{
  "head_dim": 32,
  "norm_place": "pre",
  "decay_shape": "linear",
  "batch_tokens": 32768
}
Each number is 128 + 24 x the weight over the matrix's rms, rounded and kept within 0 to 255. Layers, rows and columns count from 0. Numbers have three digits each.

# layer 18 MLP down (transposed), 512x128, rms 0.17, rows 143-168, columns 0-127
103136145117130113153157151110133130107111127130140117109119148128157147124149135062129146109136144104102129126101127124125131148117132152106166142146109153112139107148170168133155126120111093114124145082097148165105157144123126156132136138140108132105142133082149126162134154081117149101100155125084141122141129092121103098133132090138163172143134149140137109138118080092095110104125
106174125081099146097126156157158122150117136117090144136168104128166086065142151124120101133090133077092135124109135148080130123134119091126089148084124114101112159091137086160180106122161167132169170150145091133110160115115120137132145153093132090129134101150103176135104145121137125144159159093170138145107124087115152168123127136098160118158151137133144112109149134086164111141112
117106098137151119148144114116137135145097095106093123123123086170129167167125149143109161123103102137130127134085114120146126113102148107122143140123165104134132160136146144130155153108124123094136109144119153076142179116138128134154178170137114131109089179124112129168081131134150134120117157160094108105157157155144107153126131135085132095094143144127097069087143149144099139117126
152091146132085120158116121089134156108132116154146127118112136134143107168138147139135120143136124118128157130119147160163131123163126113130104140137126094142131125125086106082112149109127150075154113077139118146071116148119111092103133154121102090124091147191123129115127096137134138087161155111149125066129121101133136125135149111115103148143115130168136186166132148105108062118118
127132109129113149131111113111129167105148101119128124110129145115130137098146114084072134129170093115122109117133118149111116128137070142134135167140110121148117126168133186174164128140164125120183092125107105137150168147138162134133118139109140131107094128128139158115100115136097160094161160109146177168129120101151140099170132173111126105111104104129129124124122152125164130097133
141102111160108155091125084112115134093123114137131122128068104141155120153109085153142146107128131087134128154152150145159127148121138126107105146119106093158133131115137154121101139123087135127116089094119132112127101152123148170088139182119116113113126124104123140119153133077107147139113115129130113179115126111105091128153137103160115096126138065138104151132118118112141151101150
100161111165139122129160132128122116114141139126120158116126157144127139074124120120157156110136130143149099147151145140079150124153126128135143126130102154083131085115113111114149111145048113096091126160144124149114134137148148121127132116121130123074155102083139150103134119134150128152092122114113159149118129179112130107154116117139120121149111103135135103120152135125166165156131
123134174137130102094144126110149159130135119152154108131136128114152132106118126153090165098107117111101106151172145107075070118132143161113118144117126112119147097131154134132121126145157146143147143104120130131157159106139103111114170176130167145127096145109175161128136102136094123127142148116132114109124100135091145091125120138093141128091146115144104117098173151102125128113151
141105138135171133091155136109120110153117095107105164145095133159082126135109132151108162135092087129124159134158131143134165115096151101103126144146118125146143166090153119107122091131180134145070089148137173145125135154157092126113120106141171107145131126142102101101106142124096127141113113144152141147177133115135108093144141097087138132094118097141134117138146172149103144061168
138154132127114088154172106133073090113115138150089140160151116131109143107107114110143141136149127136106124142133177134112129135150103146150130133119114132079159136137144113113128163123085154136119112157117106116156090132116120134165108110163127130141106097135138126137105155130088107104132119136096145116145102123100128115120136077149122120126129141178159152126137150128120160108059
120133100108123136150119142081163115125116156110182180116164104125099117160142126117148156137102119112196129153197130087115121053131158092139145159097100094093074155158095153110105128123109119140125121150142108127141160103117124110116101126105151117127138174094097183120130085150149118145111155117131112149118131124134120180126098135126172133140135130104112129124130115123132133161162
135158127146093113090139105097100129139124138164096129129116083168138191137183138137147123148142133165085082133126076086156201108107150157149097137152181115079079160126095094130151154109123131125134139166181113155149122142104132114098126131104154093116153096191131136137146154145133129090122079104150145200161137147150182121127080093078128078118117130145136118094105143079083141167161
151104090109122139149114138182155118155101145120122142120149127076119176029143117097125118134081093143130157112147105159136088095089118103136097101163147143109146110089119131092123132142164093147127158134081194106090125144105132104153123147142155110128119125127165137139135121126137115170140112180186169156166110151129130102112176125121121093118141141093136165112132152140151153081171
166150093158134092196131138094164127078146125065128145128076090136131149129139099157114098139092173089120160111145148116127106138112102150111117122111157128145159106143077125065138154085139150156142133127144093150149183120107163157119159120168086153119114084123143127126132095069127135127163109148138074160133093144063108133193167154151131149127139133129063168140136104104122098155146
133134107089132202119127147118157128131111155161132125091114116126109124166125163117134146101120139112162136107103146164110097140140149151123156113111153105129154147107135103136156128155080134115148132126117146106104136133115119132137132162108120162154117139111110145188182094109142153133091153129174131079153116132109136144149152117163108133115133130145112130115147113151123097127121
119127118143121158163143111146155121131121154163159135113093130152151104138121116119151135098145145166157196146136120110109109128104147088168120130138104128103127087172162107117123096136146139126134135116100173102116139107122139098114105145131144112103073120113127130152118167137121123127117112132146099152131149145129160147132098116138120073131134143149116085120131098111144097135095
105125129150142162136114095163110155102133160137137112168127143124078162149125141088116084169127127138099111116135122146190118160160103099092141071153103132113135168097113146102183124154099179119151119150103101140097137139102114151122112116129139164146113145145129151110140112138121136147070101163127097178185120124120157129143113083177092149112121119134152122094118128127100128128119
095136104101118124110150126190085149138131186150144155137178123162067145148127147145116105134096131119113146138101133126083111135108051149048175154165111099099145136170128138164154134180127156145129096071171132137146111156133103149127133141078089148122128147120142127162102093155118154147123120067153126142124148122100151109139141141139145132095119140139139146166121138081175164130096
145111147104154117090106114140156161091144124121132123130112125074144128142072104119134106137145158130121114135132141136162134108138100135087131133153094105121151092149118149115146110124102128124123105101107156138096155133078103117114161151105136127093143142124160147168097171163089105130147124117125139130139129141108111116133157081103120122121123119133123134166134115156145149101159
134175164137140103121129138101128167125155119114151124123164153137164121153119179119087054156142137096109130099114135154153100102087144139152127151125140123138137183105113106110126134158142114062141087130154123100090116124136118147143175171132145151178126162098144097166090129168122102153151135141088183128170106174200147150112173114143161097121117139167117107147086114115116139132171
134164158145091100100102102160123136127134136125134135110114088176123149142142155086159131154135137119129130136146128122120102110079148153125121116108077130118075157140154126115127119173166104114117109166131095117165073139197118147118079172093136150091130203126183137155113078095134135145129135126128106139142097148137134164122116099119102103106106145102173164132108138113076139155137
117125110149120182125102155115139127133116095127112131153136110181091096168133112121120136134105126107124161135098165087122105109159141127146130141146153141107150111120127126143130152085101143145170140169133130126160104117116114138128124131160107119118102127128174150135139106140106142127099167131121092133130099150162116145102112122134137105060112095063108145125126114127117140112159
099110180108142142106170088148100142142138150112139118131145113110123133117143139118133119159148131146112116137101108126115142108124153182114136126078149110117116137124136070095166145123175157142134125147134164096163129151146146113108105080111109129124099098127123135120118109131140117128091071084108123083133090134128121142140124121127112126135136133143145123114088178087098108130156
127139133102148140081110144125140185116130156127084116081122144102146113202170093149156136094119112157163142107145127146106128141150089142164156149141098134161124159129086101126143113191119149115122077148116136131104146153108117075088129085157109116117112100140082155115161090112115117134143182139114137127121139141172096134145140125114140110094139122105144180127104073134115117142129
162104116117111112105102138105118119151170123108138127076144127107126119078116126155131133127143105141089162122098141145106084124146127122143086102113106142162143115161173111125154136125143148142143155133127105103122105080125120117098144159094148130112115170196145124131115099101147138164164113148137122114126134121110173156143093165093073107105142143113121123104130072089129149084090
119137097143107110110112167116112169139123151152136100149193126100121124104125120129144141218143116132140146146146118113160166129167114103104138173166152113173098147134115159147110103141133133136131132121110158135142067112122114135170122143124100172120117156073108140166129118133117144142132141123101129171167118103116145137140173141110151152163112101135131119152108152153206140128172
# layer 18 MLP up, 512x128, rms 0.173, rows 144-168, columns 0-127
143117101189170146100105128086137072091117129130117122107089134134136125131118122094119130143151082148135151133170139117171114104130167106135133147137104082110095077184116104140116116177143108148082078130106102131079145063136121128119114126119106115167130108107143065084124108131128152112114112129135102122146166209164089095124121114152112107124115145115129129156129139121144121146146
146116115145115101090139113103101104097151114121138123066088098120140101072158152123141108133144145130110163114145152137152166124110168114160149146158082131153126101135158084139134105055139108148118148114116126137114142132143116138129129161151117119136140129107133126133135095067171111145157105122160186134112120114131088171114123133125157172110085147134153149106121152138151150139128
214154088124123123128146127106117122169125088120122119106105125084155130093138147124132126125113137094144092160126146099073121148165111110126113133124132123128117120114061122117082137172156101114139140121093132159143116127131120138097116099091116113144083162147146133133153102141166122126146118124135142133100164126123136123153122148111182151125149119142145179138125085121144119145130
123136105126167105144097163083135131110152103138132136102114118161175135114106134120109110143141119137131144160087109107111078088149144059179129144142131125119099138082135117161128130136163099171127076100080114137103146079149139144128127099089124100116148117110062117111118147099147121158167120130124110134121144133080123136118153139127134156107148142100161141131118129147116110155155
139114134144167104148152103112145038134086109122130107115129162152116163124099170100143121150154123128150096130130104134133135098117158154175114147113155099085131143109108129130102163183111147123156137150130115131155131134121135127148148116092082134110153144185141096112109124129136109154138118125134182114093114173122113127111096112110141119137125132092121118112098117145123104171112
156103121138127110098096116128118116097133146131126090113143123154123088137158153130148105130095125110108146153108098166183131173112128081112136152139154109170127141154087162147099134072124148141142123129111090145139112064101113124110110131141097078115116185157118084125145141133127154101159141132135104106125113106121142169135122135141103117141140117124108159132070122178139089098152
117128094133130110133106151081120160176116170116122128128109157130140122144129133125105126140124141178162137124139152179146112122148157064135146133140111092095124179114103137139147099112143116134120128104141141145132112116131152140094129094092137089119122120143123125111135160092141114100112126113129130086109085169107129104161125112113191071140118134129133128149104123131135124168145
154144128120171135136086138098157129149091135128153085141116137093131126133110153117144140119125139145086136199153071128117150096146125178141135136115133126122090097132130132157113092088156161103133123147129126142138128109179092145130151157111074175113093095086137120148101135151122137119150120134089111117134181168117134157145096124117172105148148116122151091108126092123157103170108
118146141093154089134120136090144092131061116084111091144079131089140107157156165142144131137130131147124119135138105110101129106120108147146126129116122128131102115101137109123095110140141139183125117129125098150118176119129130127140139120138115093135175147105116133153152150124122118141143155132118172118162144163136112142100147183100135113146135104117166111147145087131131133183108
146115102120159127137122123129126120089167146148142115107058111150122083085138142110101148159143140107128094111133129199125066161143179158137090124139128104133147117122157118144131133167170093116113149139104143145147095104113117140106151109110115163149079105132168145144145115089140120085145137126118141128150116125083146100110175113113111094088092091138130151125116096155125148103112
075094151125111145176135139157135134090091153113119146076129147150144145102156114132104141136133123143119130141133146096125095120173133143141183145138133116146144078133082145069100090119182093137113117130058126121081126096081100128110154103126148097139091163122201120097152146115180087138134143124178110106105131135096075114094174155155159100132138103152103132147151112164150117126137
108169132139143096099109096134135118102102122144067131105078134089163098112145182132112147141118097079151120151107127146114087138164143163111180150097123159067085127153146147132118116136156148159105149148120104108118107110156101134091103136075127148134147171139158145137163126135138162134090145112091133139123137128136178109116121146107149114139074118127139139119089136136135106162108
135121130182142153108127169146111115085108113137124095160113126166146116126145151133092128164127125162165147131089136132173145117158182131149138121109109136143146157164109111181117106128171134116167153144114117146102056078146138115168118139102137116149132164109141139165112166132162161096138162118139139120127140191098100107120170144129082119158160122127142105089111144137184139172141
145153114166159070135106147147116146087156139105141089145112128130121109110131110150124140131115121109126130172101157116113160113106116109134148138100089137124124126147097148129085151100141096150112157140100089151096128091147115137169155118116142149108116164107130128102123182107135133139164135132113140143141138122158116119130127181109120132116128117134187114108089079116140142149116
089125138144150108118120174120153089143124141123123101148128112153116115134137129115104108138116131133132134151111110122128119165121121107144118134087115076160144120100155140150128118124147149158130100129119155127135128114107104144143116122077130086143114123159108145163103154109191120128157125085122158149113099158140165086139103100121119142149155153131177161138126151175169117166128
135135096138139134103129147085129122113120094108122122090147106143155100149171127151123090115085126106123115108154145144116155095129184142135113122108121138078108135159099133154126104121190059183108141185073104122128105089115145130109151127155145141121118126143123115124152186108126083119132173138172132106142143120141136112118149124164125102126145128096181113138130102145160148118171
150080113124132159102126148112150105101151139124148174101105119125122118134112113130099144133075101106151130107132113157180134132141125153112153139103086092097088147093166136127137094148158112171109112128106091157084128115122165203130141114151152167165122142176113121112190113112087091134122110128134139121091114118112067129163143109132113128189127166109110134099125116169130114119109
132172083109100169144130135091127117141119142135133117119118126147162088132160140129133161129116092118170117152134097142116108119154146145100150155094117152122095140105127119129107142142131112133160121107123119100142080116151165115164124086134098116151132128121099142105122127117117113091140118132143109111126115108164111152117101167187132110125173149122148129123092147116141121157128
127131090181135067168141132181062106142087101168120106143144120191133104093125152102142141145144104111157150127161132118159118084160178128124096154111130097108117096154157101122132091129145137164102137141175089177128135112146130130165140096115149114093130094091147144123160188110079162139141117135108130078121145167135105133126153112131156128142138103136178098098120102106138119136136
180096139153164117153114136093102129160159127115131113069119142115094108101136132132109110114121101129128116133155149119149115084106119138100150164136116092141145074132138135154103090119143126152149140171136096143153140098096156118148127102145067125130087128128103137088097153148123130093108107115130144088116122084168128098102148115161172124139142109112109105153118120109180105124102
110133112129106080124120086118138112124123137110151101114124119111135100101131139135161133131122095129121145079134081127182096140145117142126150149076126107130122157091124112103131101124144132121127096110137141121128137142145130147142149106118142122162138130114136105094110132141184163092144132143133183150121120125119116179088133121099161112144142159171113177113091113172139107153115
133168098115149146166082128086155101100108124132132145131108130131172163118133103129133166145145121131123102144128144109123130129114129120137125130064128112079127088112077113160083106108122083143102092151084059115106163135145116116147131118117107107146130114135173109102171158124098114159134145137131091147127143110104130151102139157124125122124135107135123169124150117130148116130073
135106093123107088096126184107137134156157130099112100080104148109141157125134138107146150123179117126162121140139088176089068105174120109152120151121152079114114122078116123119113134142161164121130104128127113179103101131126152115126135124086130111091126144156151133155163160102151125159164122127119124129114137104128154143172158132098159166165156128118187137160111139151104115135131
158132128153145134083116110127144149141085124110127144101091102098136099134086153124130112150101121124108123164151121202107096173106151155144115150127099123129104111139095106162120091137140144128117107116105097138136154112130145135101086098114132118135142143180094147122113145080214112140101117124127106140137118127136126158115067111123139161133151138146152172107093082151129147165081
156096120118163119110157098101099073076145106072114123102090112138153123152150129121097096134104163128091081117132119120172109126112132180113114109140133116086105131144126096144106107091135130149156131095105113108113146154130133139062125135138133124175101156188147115064161162123132128151153151116168133074157137128158145109114136123102112133110138130108112136103163118143117121137092